Weights of a small GPT-style language model, trained from scratch on English Wikipedia: MLP 384 SiLU.
Each number is 128 + 24 x the weight over its row's rms, rounded and kept within 0 to 255. Layers, rows and columns count from 0. Numbers have three digits each. The size before them is the row's rms in percent of the matrix's.

# layer 5 MLP down (transposed), 384x96, rms 0.198, rows 88-160, columns 0-95
101:133111087150176136142170140108103159166117076117144086092154100159122119082126124131148164106104062120144117147089111116167106116122116143148096124168144124107130128126120119137124166121119128132107111110072130123149126148146192141125169156142153141142123135113140091132135147129113134135
101:070069110155130074120116083176139128121143110110126153150103112140137110167113123137109131115097113134170102124115106155191139111103142152140126126122131152132156097133087118154120142114135108141116130115124126115102101149114139136174130126146114111137137122133121145121111070150158136203
098:079133109151108145096093131126103142116100104146075131161136142143125156119097114142099133119134117130147132168097115148143088123106142118112145137094121156149132164141073109140094132102128144139112101122158168130132083132120077139119154107102101132150107123135163157058094141151098110137
109:118118134109060153174143117127119132149090124099124109096102139157130110115124147143117147158121169091132112106121127109160128151113158153123106100140158182108144115167148110150146131130179099114153120106088121067100102144146156125135103109106170145120133131136125102150170097123121152109
086:124106110153115083144088141103149180127120143157119115152128136116183109141081123141121118127145127097088156163088110117100151134145156091115131113152130151119170141109085112105125155134129146153135167146143160099120123137105073102114122138116150144131134123115164088113159140102115189132
100:131133102163128156156112153146105139179159150154106119150127152120134144067131142110133117111122114088149121141081120129106117143127170109108081137124127114160107136141095155084136085149144136114093128120136135104148123152115073159140123150156140138114190164155138152082130101115153142139
112:137065124135140072124137113142101157129129114134125130102130135115154095121056081123113148137127124142115105106149201129143128164123127120125105132074080112099098139131153138099165128142115136134118096158141122116128157115105144124156160112124151125167099101114084092124143129097117142127
119:130106048091075109147157125147129113159103146099138114113118140154143122143111141134091105142120122125098163164130111192171162144128082120144110116106147118100113142140111090129090113144128109134138084133094117135092150120110115118140072149118129135124099126109100141122143169126138147134
088:099127118122134126106089166120140156171170141175124140133175105126181127100107141134139117110086134116137125139110108107161140115128128097132105151134141152162155119160136137091086112132099107136113138093137132147138146190084097093156135130159125107112137172180156128160104124109128118144
094:126132121125151130098097076107151099127160170106116142155151138139119156123122153135128152138126126115089145139147107126120165092135213118142122108131096108108160142088141182154096151096085122118082159126127117113148123131129141140116145089114151163092138125080120139114130122126125125172
089:134086096116120117156104154148134132111123122156107108142109135135102150154161125136148144143113160145132165107112091076123064140105120105134137107095143148098135119121108187155088107130113112112132172134135068118147105130100117114177112120166112123115173116118119128163118134110184133129
108:107143179151182118136138097116120110149187113119125087096121151135163149097104141152135084146081151109164103119152106112118135068157146114136128110116107139128118130161116099142140107151130099114074138131152134126117147103135115145095112140149102123137148130120120141092124104192147155108
092:124168109074184113107098117148121132129127114095143101145092129119130126133091116098161160195111081134149113106124132115109182151093089116150128096094128108105134153111117115120114141098161151108156144100105113133112133148076146113150127134092114135163120138142129143158103137105141101122
094:103113133113136137156146107127141156096124130107110110103121113143148118153162152126139165151088163089148165124113138097131131152136113101122099092110073110125167134162115136107148157140119112163134118116124133115125151112197146187170124165148092070139144091139108119138151122132154118111
098:151116093116098171126148091187133149154110117140177105125164138103106144140145169136117144133120135138113145139090166125123088144111126166117115111125106122093127127135157062122108141094138109154118165119139118096123112120163123172114115179133118155126146081136149103122133167136136141085
102:140141123089096154102123104168150174104124161121093153153151176154156108136118159110113102136107162150162129143151141133115129135113141099103092129105147144132077084158130172156139114165113114113108131104127145124101103162134120150132104137073127091159129123134136162131097097153099124106
096:129145126134079080080125173143111119102145127120110114129107124113139141179143077133080129122141101098107130125138125123137117145191146144146125132132114122154128146171146120131140103177130145120157114138114140167161125101146130120134134151102116071087112085107089161125137136072145122125
092:116085146156152157125123118128122185097122109141115140143154110099161095136166123151093105092150133116111139160082131167196119142131107146116117116093127117115092091150146173112167128132147143152130141124102149085139133120138124093184108143083110124119138110139137124128110120139157088130
099:165141101146162145097105093113113119065116192131148134157114110095086147071122150109140117154135116138112141123117175131113158134095145120083110101145166117105137139146132109130115102134104114113097125132133129127162163119125138119080176134103084106101142135114085119132126116127159146137
096:120130116118132143136094133078138123168139078099136125145164137143144099115155106088125123127121108074154095137098116147163177160113115091132140150121117119154139135140093148131128114118140105118149103129066112099118126096132164146117120139127082102187121171147124121126100139173109097147
103:125085129116095131111101145102150159161074116126132156147119097140096121138160092137159144100132133122152108151138153108126141112153062120126109121163122119131147116099159101122133131130097094122137175137157155182105085114152118153119123103122155088155169101111128117105165119128108143167
117:153134121095132120070131087136099130138127129152124161118130102137109117173157175119117107114137068131117129121138108127125110132137154143128124083164116105151131127130183111137096155133147136149112144116138174169102111081140113164104138208118110112130156124127104164124141117163103121119
104:183133137115120123139110161081141137138145111125115183153123112091132143114114139155115082153097176148117153177102121125091074125113115169163131099133112128148127158134117085132102100095137122164126115096155152120104163125158118117118149143131116180119130115133130162141144093140104112156
109:140162165128150154097141160109182141100123078143139102142138108113081119139131132135119136117148122102131127123128142125163079159144098148122087146122125115133165135115125088145144134081140131108147112184140166127090134154141131158084098149092128111089113149142100174122143098167129118134
106:148126112188103136135117147132116128129140166183113129111125147176109119101085162091114101097159167201114129140124104127131077145140118125099135161147159136130132140138168110143053119134097118126149105155134119145109123145139110117111113128158134155155150112131140142140146150131125088116
104:119109183157112076094128087107131153113101090076113100094150097121127182138119144184152118085121131108122073120147131122124147123166151144135135125118122120128129135079123099122116125126158106144121129146131106124142143072132085150121117121118109130109140132154103124144091167097106116141
106:195136127125116115142108137148106116104129131101141121106126122075089144133100157100138104098101125134141121104117176157139160075115146129151130119128098151104080111155144118135096118137134129108160090136148145122150150091138129098088152101145147061117141084105147140113142104089138133127
102:125118151156124118103170149132111119093169117148068138126113133167110126154164069110148123122115127101198103146134127132175109118104131136116141091117132100163089175111170091130094172125106105135116150146132131136169145143131110117150144124155155103092136129125100107114134128126108131121
113:144186123104171181144101145135177135145122144062117112162180157141139145169153126135144118161117122117163111107151123120117168144122146129133090119110089158130154148098101073152154129131120114162112143116114159138108113130134134111150140105121171154154123143136138092121128112124096126111
103:133115164115088152111140132153140117128170104093118116132154102169139120131111138151105141122099166109111097119091130138154119088126164172107136160127104121127119137133103145132109090146092100139090086109166140087136099155106097132140178146134170119109117168129135178169155133148117118108
092:110075099107146139131131093102122104132106130156140085118133109099111150115116125147121153093103133102168116169106115096090129116080138178111087106097097152154115143107066121112146174129132130112107120140115119125146117133122171116158084111105123161128100117124119131146129174134160102113
111:093114100140123072102135111128113177103128125110124168097107146108131092151148123176158096150107123151120107096160144121122119151103115121136118127127153110142180081158152121129125132165130120131148158179123118127130148085130140131107100121134160147167119129122119138110136155165172068096
100:144122096112094149111118131130163128130111145136149093148172112123154145062122143160164151099121157154084118111109131131113165048129144128157114105121135095103123119166140152145143118115107108113113116133133096105137139162110138095139122155156136116154179144138134110113137090130142144186
094:058134135128115176117143129141139132114110145110086127126172072131120102111092128132152147130141104158141166157122104066124115120143146133153156155109139150153105138166108127140137103132131131126150157142130082098134103120133131073127147165127132118161100190131128128168122134128163114148
107:123088155106136163118139134101150106164142149174095059140149142107126143072110132100151155123097118130106150111099101126146127178143121114143096144109101100086107127177115105081092152101160132102137152096149135163102149140134155148146141106143156111129145149110134139132142121137145127131
094:151210131103119157129111187138111119143159135151125116173107132160155159123090081156119142139104140145085125127142110143182131115156122153136151135141153093137162129122168121136113151143135152133144125125103145141062117138145113156119129129145097095173163103120133119135141135123127100129
096:095110145143147100096168109138116075171124129113148096148112110123195131122098155144134148169105185127121127159103099128103112090160158168149129110082134111128127124096152145165137131153151131104143170122124153116117113153138113125100103157138117118160115149103145128122153105120166115109
125:122142108122095126118174135143139136104115164130116180125152171152128124147113155088094106093128145075144132155167148144145126132107113159131100130145138069132126145118143148168089110119148140124125102142084157100121146154069090111094131124102130103138134117115129125113186140137143170131
093:140109141092160079085107125122136129122137110093113106127143157172138121120127097125151135145100096119134113090119122108083109179128123147110103096143107146086142142168152125166154147147162107130146094128110112090175101154109160125132093140094098111105161143114120129118082094108148141135
092:120134100147121084100140133136110138120110165147135101125132141106119128152147150109117104118144155109149097112120181128103110147143150138199089114129103134130119135129141169118112158170133138138177147166106083108110101121116063174117134108104118112152156147115127142093170112120138112085
095:131103116165110113108090097136120129070129111097111156135128088155160136141131125117115128081098174149086145154136177140133069089111158120128122130110134123132118113108117076145148099119118096122123107130157115132147113131093133125114115137176136140145151134142103122152111144147178097073
093:140136118115115160122132162184125089125098117113136150131108123138151140132150153146143126081106179159148116101104128143132098075130150181141103164093121125133116058133133136112169129115110132133116119123103144144077132167107171155102120135123138096146137159121133097115109162126112138089
097:098169110131096156126148174166087099125081156075145121130127110148149143113105154081162146112167116103155155119163136082117110150119136131149126116143104130137145094109153143156153153134119132150138152132157162113133142120183165162130105129121132140137114162131160117129154111144142131076
102:109117129103144156111135159150118110164165121118123187079160138135148086132141130097124121107149131121153165128102105140114161115164124145144118171141139162154130105139116162137144092141074112147165149131153092127131150116161101114166150136149140107196117157132107125098110124127172120138
086:126115111107122124119127132148135169142136137123149119135151108165094158095141130126119168137152141057143108114134134134113128157116082133145112108139099144103147144174146140142141117152157097162099142128190115095113133141145138091119117138082157106145127133160090130127122076159130106061
101:098079098151143111116114170144093173125130117151077152113125165113148120139140148132114155111164107121118087113133067156112159123122143071147120147108120158125113122139143187127148083123093113103108159125105112134090127146147142108160107139151127086141149143124128149134145119127159159147
094:128108090124100090122115143104117119121096108151122097137119139138153168138149125182137164107089125133148124131139133057159133126147143097125092159142111132123144149137180133097159145101159053144102115146116113159144133114120132101104096135109160150130132110142126103125173086132156131141
089:120176117107130099122147142136070085074145128117089111113112106147139105119143123125151095161123104139127109146125135112152135103080140148127097093114123094164130138122125149151145121132143180134098173092133122077116130132123127132137120109145096070155137146192108132127136131120092118100
080:077155165140115141123093158121130150105130130160090116115098142137110119108158122140135143162177108111158117138110120139110155172105131145115123158142098140134127135077132116089124165129197089099130112115145159097157070105129120125151145173133122121147175133130119102155136151151145132129
113:146109109126123098085175158136129122145117129142127122120140087121109156156116140109135134104111158130110149143126121135130152079094136119155131117172123116158149128106160066136138151135089092113222143148167134153095145143108128107137115146136140096139154085116150148112129146096115150103
108:139127123145137105076161113141108132101123123177111116126126129091182126184131091122125156057118105126105114171143129139150123142117157148115117113106126099113130078098117072114099169134143121104136132141129133129169096135134100141129102163135129154114127127110059153111140126127135114114
088:138113109133127140147113152105141109171167142153139123137140170137147161151097144132132124111154122123157131092135157164183144105167118119148137126143161105134103131136155177103145123148131163143144155099168131106154096123129131077176151107120163158115131152119123187108143153094102092145
115:138145127098119099134165125125118073106109121106137126133194141118126121114113129163111119158103169091129114152155124114099115100124164159119116166147165146108121144123120089109160182079142128172144125082130122143159123129116125086134116141150156126152127096162143181140105135102109113113
097:100099131133095148108132151123070159147103076138129128107142116103114108138084197120107085119120110114158120088115161145123141145143119104166158120122084140135170108081152099171121151119133123133123118160141141122120124061103105135100147139109142140140130140136141151105105115124143128094
101:122120136126145071105135138128104134072148153156096081132111130115147130148158144112170124128135110095087130109126131114168128114102164153109114123116102127138126062168167120143093123100101138129146143093117137140122124114115140089091093120114158151091108144120160165104076138126128100148
102:101128112143073155130160114140112128128118120140148124086145132141168125142098143178126117171086145161141128121076140126095146113091124124112126135098135135139125118158085066131144129136151091134092145098138145106155105114135133154089107190128150165122143148115120095091116123102165118128
107:064100151114128124093112112075152140183155109149131112146133166089119146130138136123144152110145127105145146114112173144155081127127144136113118149117169120156141172148105128119131156171138114146085097135109139157159127146091113136159149123129116119122121132146116139122048100145126146120
093:119111117070110146125112177128131134135133111101140149118127126097137128085139136146134153145155138144125141141154096109155082086135108127150132083129114092161105113204132118119191113121133126116114095141128110100152129097152134082153127135158135105105162177127119143154109105161158123115
123:127131130074150073091150109173106087116118147131125084140144128193137158117158103155139164074124101088150090142148108086142119118091135141139113125108169139120142143114126092127120145125136158143075128138096153138113116121174128124108133130141106099124121119136145099114124132146151132159
109:077172098158166137127127079133112126159157105075134117117155120139124139150102130131190130134135118147112152146135132103109128098161113126123142115139113116109183066119168098111131134109112097100116154134151098147136174123165151136121122153112118121151110140118136157102086113132138090157
096:157085163100102128129087149160148163114149098111123112126123090113099144125146130105118104138104119140132127143157091155092108149174136102134133135124105107118107146128103151146110115168101118105140131083142084123111153130127185169076131169104119126115080123140160122138120139104177151137
097:147114165164116096142109138132140109097136139135083116105133094110156082143135091144141126186137155146184122169156143142092164116159148139127120092132145119160132160161137100103105090116117122087116128150093153148073078132131116146133120124135121142127109140135132158081110125121131153146
108:131145134108137119134131109109106134147151134121141097075148128114162117128139099128112154154120176126119202110131153126111130140119129147068104148111130145078153116141176071114150104178132158121080124128144114136151088118134106151138123110109131106108138122105124126133107135155170122067
096:158089127101125121112137119093189123157175153130132149122128142130123111121112126127101091139095126128127103069130132125129106085137113127141110147115111130162162073133115135158107112084129094132139134101124125147133128094167084100161182112113138159129155122132151111103111123075158109094
100:131123121118098162153150104125146134091135172136122131155147145139143123080132099141128111176134144149156113137141111130126114067161121099112121148111149073131091069115116109125102116102120084133140094130146132122168080116103136133206137141118150097134115125137144127109077120145115128136
113:119146078138136161104118074115093142135093109156128134091138127124136103120130174121152154106131123109087095125124132126083134107129117115123082138183126113148113129133153075123134107074155172143121120161123162126126130119113171114104098110102116172141067134098133106133138146132130104130
099:145101114110095093079102130162095136101100114153076121106096101137165106142131076127131150115124125109147109165098122150160133117128128147149119098155137090137093120086145145116115122063148106154092156155142144132176099132101132135143130158146110127117128122113127133168122167120163147124
112:141160121127111108104144164086118128128148146165112128108116161117159143165086096137123154124154091091125105160149155115104152126160098098107143181110128088108133144121072096136160134114162112146116096146112113148106149154168117127107118149098128117117137198120134142158108121140146103131
097:129140098141115106112090102141105140141123137083119138129150151133113123152143150157145136132085133133096117159140157115145117108143089181145133167136086111132104104140126101115133117111146122113164071170079128155100129133069106167098098121120107175132127105124161108141123105160130104091
105:129118134146143141124116165143092169089118126112108149146134126097142104125149140176146156089101142099138107149078067103170149141145096114140166139137155149146077131152095144132133141102131142157125167130135125144137104145150143127123140147101063102107154143145155093140111133128153107165
121:155148139125052119109138121149110108155126142131091132147115098111087177112116141104114144096128133146072091160126106126123103129095159121133088118141122095113129115107124132149076149131140124136156154106135166144120154124152096131069097152137114107089092133121109134158110119140100136090
094:144125084159168151127149139107120137116134089126134111119180118170107115132119102123122108150162155159138127087114129134161141146163093160100152129075105118106141102127117129135108136143160146153187106122138153104095069138113122182121137126095124157143165106113140132148119164126110122160
107:156145142141146127125146140188153106147124149095136101117113085128127161123121124124076142117149127115096145144180127129155125137157138175155136140115134112117128091132121119098174132099087145196165153104098161116100148129150081137128132150109114130143165163132141151162113133116164120105
# layer 5 MLP up, 384x96, rms 0.257, rows 89-160, columns 0-95
089:166136136104142115154144117118124158144143135144128113135176136127103161111105132052126139104137175126059154126100133093062128118126142125129109133125097099149130137142139162117118092150165140135106157123138102104147121094148163102095144120096141130135115139120116146156132139103109073096
092:100097102096118113121092148114097128130156093151163129097151118147140118123142092120094085164158132091132136147118114126136133081112129093121144109098087150119091106138129097134079127099167142103107079137114167146132075122114126126120116118132115158139106108073123087125129126117090145151
113:137096099174130138151120102134136133161080094119183142093112156121153136153120167107166095166134116171101149150161154105130132149089141125105128118109092089133127144149132131129109143132141150159143141142127124135074145121124139133132115183162129159110179112087138115117130144138099106095
096:113102127115142168149149127099137114107103134146129106136112114149125150137122080125099138117118107097086129102144156112118116094130086116143179146074136135142086125159144164147212108139115146133116152131155126139131155091144147171143116125150094106134123131083146137129105140180100104111
093:115120165107138135165168113149167128152116090133131126124061131081124126158153098073142135190120116091108143093128110135143140118092107135152140158084131127137123121110130116162109132149132146144091104165156138145095160142117153138144147142156109117111129125066130124097101125118151115140
102:078160102142120097129129100158096093104137123128149149103137152131105185136106109143096095107129135094105163117092142099133153144078128116160152159110110128167129128123128132136106145154110127131130112140094157148138124115142120112083106094127166159141129146210126119129120138142112137081
123:149163139098155121097130086103090139131121118124179120096100164116111141115142119120148112127102114138133164132119135142176137145123151095155125101140153102083145142141083127113127117116098159149130133096138093087152153129080151130092100100115126159105093115111149068133129166123108101098
083:172126135107101154150155164131142107119143120149150156119130153126146157101178098117103185135145162146127127103170126163161130098118147120126173112125145165156138147120158138162169145124165142133132085151156121120118170152151145135122120161157149142110144105073081132103140113140129149135
102:183117129104094147149135142147106203124143092148158073078111134121132120113136106116139112102126173108166105146134111106072122096153105124108124106125131139124130115141161112142115096116100143086155093135094156122110128103118109162110115118164130123106140117118118093134136125167156119094
085:124125138117142116099129143145165163157130096137126162125147122103175128128116093134123119121128082131124113136139117162128159151137151145114133135117051143142096109155149126093142172093173141109109132094118139136129164130149115157049144153120113139107073143128153113151176125123133139107
107:131119111138130111138122111104145124112084122190154127162118148113133130127112135147118105161131097166116095148165131132099131148146134120130133102145158132076153124090127087128148154151127101127141126106123115165128129128096102085111137117107138143103144093182157107195192159127135101103
103:113083130163110125112158078117099108128144111144155159086135176125125112123154126124057105158160152124152123129147122129116155145143151101132122137144108130120131142162134116150140119180110122097153124133075162133129127163206144154124135142140137153118143141117116113106157138141103170100
095:125120121155141123170143142094136120116125191129126132128096156153149151097133108117115134092156132154117151103143145168135150110131109153113131106129130123086116138118076104125118084109110138166111152147151096132112150124082110093125094114134172101101050125104131169147119148129136088144
093:117089131122064124210158143121099122156160163111168150108159114103154150132104128094129143140134177143137143140126142151155162111127148135128145101148125123103121113135141120136143125132128153135125109170100109106085102111085122166128151111142143114080151109103127114118122160140094117086
093:137155164079141140125120141129182109113119100128152148129108091119137105134128081135107141117111118131124133099128143158184146173145119111125123141148161110068159121135143102145133113134102179132139125129104112153120145180143135130112136097144140123146087144154196102137086129123087126159
108:159174138123115152132110140175125108160156160127131101072166134114136141097148091119164164160173120115149111101136160137141116123157131121179128173123120117121134178128112109150126128146111109131157168109078113149111076124131096157093142092142115164103126142125103123119111120129108128136
099:141137132082112129162092195123106133140129155114163105086145112129129140165117114117138142141125161134134093138162153099113113143157164148173128152146119107084133115120188169166129110165132108140143159133118155133041127147126154131127144121126136153105120115128131123111127141140117091120
103:100120138100109120152116117152151107100132169137094130131139115126131152106143143083101094102095094118109104122140122125104156116171167096102112119112127093136152146155116128121107169153137132111108135173103084154166127097123135141094079093161124127107101143139143160158149087136112184109
096:140105153162108128157131129123116133114118146126097178103128168121097149144116164118123115110160140113121151081172131124168111121150124132159132118091141155123162106146128105102128121207096117158121125111144138142144118167128155117119099133150141088085151061110163104123169116139116118132
106:148159148092147150144132106117106133138149089131154111133147164111158139117117090097149148139102165134094162104122114133128104144140160133089123138163145097122178186097124129116153122107168117164137086152118116136150135188188131134113135095119134093137106127088146098123129134107140137106
103:135091058120105127179091136141107123133108123147108154128117129137149186152150157105116123143147097158136105105129121118098144109146135135155124095183067118106145109108156128131098119132103122135163171160130167131102096108092150153115107115141109127099117128145137148152159118161112143102
108:153141091144133128162107170133142146149145137136176123109151117147147118116173137120127067124156149147158125128097130099102106159136101149149133104148149155130107161093166107173092144162161118177140091132120129100147121093144153150138089141097115161129112110112094130119161127092150114126
107:104113109079147104148168135105115135098098138131148151142147132157154128138102143124128120130134196089108115131162130092173121151150109144148103139076168155149149131131160114120080122129129126153073175145128147180124150107132100111143123153146110169117113127118139134120142094129146135089
104:129102125125169090127163159119102108175137136144132088120130075168133094142153088124148087146141099126149130170148138098126113134129131131143157141108108171109103118126107135161140096130152160159137090109111084107136093132118139179124196138144113154116103147115112111118150137118117122094
098:134110122147119087133092149129127114178056137159166149123137095124100116112135149139116122134106082077115144132136157121108129124118119113168132124139147131109123147110112103100151091106137175129131122138135129148123154163106146104113140127181135153103153151082133110173132153066107108152
107:106153095129120126130132134083134090182118115114094158128138143084101124177171149168102151126144149085134121130152074100141097149126124183129132124103139164104145177124095105099137148097131135119119105152128103115098123129146082167119105113121110118101103091142132126147153112135134132130
103:146153133116128140124140152127129113140152137106112150111100140138156158101119082174126162137155118165114097142075134081146086150113138114116102137117062118139132149162131107123138095154131121118143120167140141151130149111100166130116162121181184121102078097101116164131149143122111115128
109:145170088095130161118111121159158122151134157127147134149120135138139143114141090118120128131148143099141088108160143130183116117139146136074132168130096140124141171119094114197113124105142114107130177162120150095115125130138139105172171148129152132123099145126083089131106099135143110107
099:143112125137167120135090151146145137136114093132158132128138109085097125145137076075135121162159109128135171146135157127078130165096111126100142143150135120141114121115108098167129160106128106118142131132107113143099115086102190100133125138124152133108156114107098057119089148139119112153
088:117146127130069131109190104157153115128108135145120156073127128109089125157105105144128117088121124140112101141111129137113140175135108130130133161127097151151143128077131141155138179090109101100181109123107128148144125161153097147101109137148095103134096100106122158132173132144153118121
111:152129107103136096125074140173093171145122114111163133119133139120149137121136112128124113123124116145124143140099150141147146114144085119157158159136074131138123110117125126131128125155152073124134157163124125146147084150145158114078190117128180150104102160158105126098140106126135086089
095:170131129121109127092111106130124109139132137150145151111136147132108120095126112141091106136136138145120145101108108128141142166171155132128156158125144206124142172120137125122125158120173158134102091085166129105155121155127108131084132099121149097074132109147169142157158111075135123095
097:150125120121120137129160120161133128108121131169140107171130107136163115102134119173082148159116144148099084167148156137138147098113133159142113126104102126136124119121147107185136105122105124086178130146092147112129192116148124150121139104097100114111119099134121099094178126150115084101
101:108112121127139137166144175160146130119155151137120160137135110116122170180118150121116162161114108141130120134113169111122116125110084144130201146139120160167153129069139127121131064075149159103134134118086166133150110131133140127156113145154118109118128146101126174120111118137129110134
106:084087125126138147126120117091128127106140131130128102111132145110136134092170120133117104132159117097114130144156124150100152115056103134114134126122116081109118143131087130157110119178115160122145118119160128164176135122160136123128168134162154149093123126091116128162129068070150150114
098:118137139115101159181105118067134145115149104135113117102143121125132129123163141128105084095142126111112156121165155131129071129076097112125114155133134112130151118125141126152078126123157154152135113168116104134160154068117115164132111142109134131118096158156088144164083108106130141105
110:145131127122112123154108115156135170117143138090170141124134141132091097176130160101158145100151143140124111125149119116151117156121125121110092121142127124110124183147118088115110129137122138116154133126124151108164119141060143114162090140119137189051133109167162112130110113147104152102
094:138142135129088152176136144166108128084119119159143117128117126127145139132122129115093131087156159185115116139137144143190155133161127145131112123119147118165101134162109130123134111135115162176086136136112111166086132093137125108107170135139126133114098105144174160152170155148081118124
102:171128150099131124148149117142132126113096117100144115120136115133114103090150122112096147110144126113117136102143133116147128126149102174130115079083119117173141105113150123185117118112164150153084152097105087118118166088116084110100090135137119121089131170144100137115070096110117137122
105:131143051144132130148130152123139091137107155116133148121137153093142135103106138088139133102150132125116129085152175152086129167143148119156105175136101093122109165116144127123153099108099116097133134144148116113091142128118104183133143086154114144072100141162158143124155135126150135126
089:112146131157129153146162135108125136118107112095135104115140150178110131163141156118105109190152137124111133124094107100146160118124095156117167141134096118142140149082128145082090117148117115110160128139173145134150118087156124087156121106095092139115108119134134135104177120099113135187
096:164154104147110143134173112141134129148080113077123131127107117135113083137120127166108141124164142114084097128151159116092104147146172181132166118116118173120079144097152153144168124110131128087143137157164138111135124135107103122181113130106151128109141122099120110096137128095122119102
097:156134130122172122128138108158101132173113113114094151087136134139099141121113127119138101142155135090126165178128149106153202051145142156116104149140137132135127179160123131125119107131144135151150128094144114102139152111145137174129117100091110102089111119131116148126134170110114118106
096:088144126142122153140179098079122101088110148127161115129098149131111124144112163169120124102145147124112120119105153102117140172115123119167097141144139158163144103103138146112108163106138150125157137132140126114155144148159114107119096124156129152074120131172145084145175074104113142099
104:138143136096141127155105145108062095115105119095152156087120143080140167105118141118082113129118133157117158160087104132139159115136128159098170115118122173150147142124119131146165120136172138173122120163142112138137135152117136108094145127103148088135152180131157111097119151131133101141
102:070130143134117115111163140125156127147138138122143113097167137093130130142127106119113096114145137098127119110133101156076122129099154173088117128136134119120155153110114125100127096141114191125155129126133114121112156188168081134154158104118086092127141140136119095118118152105062113125
092:155144071115147133135177139120173194136095114105132108134128142152097137152126130138094141114134103142133122083144125105097159124194118139122144157129114111155131117087160130117129154159077086082135131166123154153124126130142128109128102146101117143110118138110151124124150175119136142169
091:160149088078159095111178089133072127139132143140128154100120111099146157152129108124132105108104146131092164115097085128111099121126135146151160119085122104080088137131140124115125127096096132130130144161155137093150146114099137118124100108147117149138101131126179102129105103088154114118
105:149145128093124137133117099086079120173093114151193100153121150157133160117125093117100143162105117109120137118089097127121110145155106108133108137134184120109141115113114164143132125115161142153084168116088096132154113117121105145125144111119107099123117116141137143141114081084122111082
109:113134089130172142133130116118137136129145101139127150128079130190137157181106118084121086127139129136125066135125115137139079135116117095102109138128144152114137127106057099121133137162159169133118107138146124123137125167120103128125101145124115141098121123124126110138150155177097186124
100:145121117129120104152147112113100105123094102117122108133136112154106153129162117134123094140131106121119128147088088170111121132086137126133127135104101154090155134164092165194118150131145149136144130131105124167141176085091119138065123134187077118115138095126116094143104125138138125120
106:128137167158136121134143152121119125140140124122166159119161171132097139114153143154152116134085090091107128126119152145112161119114124128164149143130123148112118165131179124148153103124168152165139139106161073081163124139136125161140137116166155110090108090144142136151109151061135150127
108:156149157107148150147127155173131090108112141094116142104136131098143148129144083146122133093103134131156150113151147130145166107104124170076118168097133146126122117137139110090111091121124116159107106149128088149144134130160149177143168146137132131162131074132153128077136104152124116081
096:110121147147151158141100124102166152142105119133092137110099127111098138144187143167119167129150099107111123140123145124087137095123164119092104096111098149147112126102107089170149103125089155103115098127135131142148127144164088135121091124080135148125110096109148130134157111104126180090
097:114125138097098149104143147105099107140150167182132092107179095144153136146115163143108129108166159136157092107115125101113129117104103163132128104160173154080121166074130107130096148153122120105131146102140134107132112098135139133081150058122121118113127118108130136123147135115112137119
102:150143136140135109170155165179108159106143101159175175119112175122146157113088127110114154151112114158129111102164161137109153129080149116109120146138100096140135096110147134120119132136129112163126147142083176127142149096140150156124160085116157143152125152107131117081146149131145128122
102:126122130123062148107096137156101122115116123124112108131166142132177143138120127155147132152131143120105179124145131177101115129174130130172116143146127150136118115150146117119089135099157113142156118130100160139093151104117103189081134147118166080130144133094127150137152087146122107085
112:153135106121086119125145123158152125162111178130114157127108135113108159156151112138100079127135137106126133159142111120126156138112142127092134121089114129101173104181144134114145092123154150119120083116110124070091152149161137114148159086093124141072116091142119118095144170123135133132
105:124128151140090121134126171103136123125132180137151132101112148142158142100115117125126095113100163116119097129152139110159137151063144142096121082100139148147114123118102114097117131149143133156129114164112135095099153128095148131115103084170188121178165143101113133151162160127107149112
103:116107084114116134152160138073110136134119174125169112132154151183184130151124169131116130125139168118113140133190113114093105150128095130131138120137144142122103123148145116174141170139101171141139156101107091130129125175139120101132144129125135126153108125109101130152101095113084122102
096:130142117117107133115117148123125126186119089152165150113101113153126125165098137144109099115130115125100151151090150131136109124153097119115133120122141159072154110094116134090128166146074099137117092125152154125108133127110134079103139106151154151156160098103109129158182172158110107115
104:107110156149132146165175105117136135120169143100149125134144135172145154123126125143161150130158147142141129153156203108118142159110111165119101138122157148137135055163162125148140108122132153147140120136163141151171121097109131117127137106127161163138130095153130105133191124124134097133
101:124107137132161160123088137164128136082140127097152102103098160111129095105140115183112086131157100138109128119157116109112119129138118134143157152084152137121163147113155131095103148123143119131115154159146135112159172142149103149121140134108084125130098095136164099184142081120128150172
093:132178116138124095119133143144111160151146088154105103125123170091090143148126093117133110096145136106083168189120127105094119088126120144134121134087091129128113130108137126097140101110133152146114126132116170090150100109121078144071108118133107127089110093169129128115142119133104146126
112:103136202130106141108118149162062147113122145117153143153110151085157118112117077098096089109144134136102113103139094138106120086117128139140121110108139175143085104167124129110122139124115143068132124169118095118145132131125139128141131143141196125115104119127129153124131133153118149133
095:108110171120110100080121136119144119165142137109124143110141125105118176106167103128155112105121100085110126148124096170116082132115130125131135143126131119111142126087066109101119126157104141105123114133131154072077117134077145135097095127117138152096149125118158113109137123131064144145
111:115169137110173135103158193097154172104116149122105123129089145117105159117142142123145105166136133098093126127151190161113130133125115120108121122179141127124141122158147106150109105108126110122146167128187160165127109149151172113164114082135107120108131149140110137106137140119122127105
105:115153163120101115129131138152169147119109140141120124090136129090111200081127125101139147165113153091137108120122129126146122127098097117142127118158135154116093132158105136113077110119139189069155180147098122136120086110100133144104094121147108083134118124144102134108122128153117135126
097:095168134130109110138153101119127102133153148155102139096166119153082156146137108111154136148117132167138132128131119129088079138126142182084106106138111108093125140096121090138136107128168126129110107108092103142114087156063087164120120105153153156107103122104107126125133123086123121145
113:130123098109151145123123122113115132132084131116162192150107118137138170153116104117103151105107142127118137116121133136150133119158209126121169126182114180103127128130123126130121113104134126091124178101137102118135153158154121153086110127105136157125116106160156112130152091079102150098
093:096164150163111094135136098147123120193117125118089131121126140112099112178151152104148114109183135135121161144145123119113139122134128151146131121132096123157093110129104148156082155129108127125162136099120151122171110142126136095050116148117109110136143132151116098135175102106089144134
108:144154117079162128148094084145114113153086141149162156149111124155126143145124131131126166103110092128135133128117102104132142106115159081117128132081165208111124151103143156108145144130115153107110139089105138120119145106123140145174108105126130169137088122102102125111154113148142167109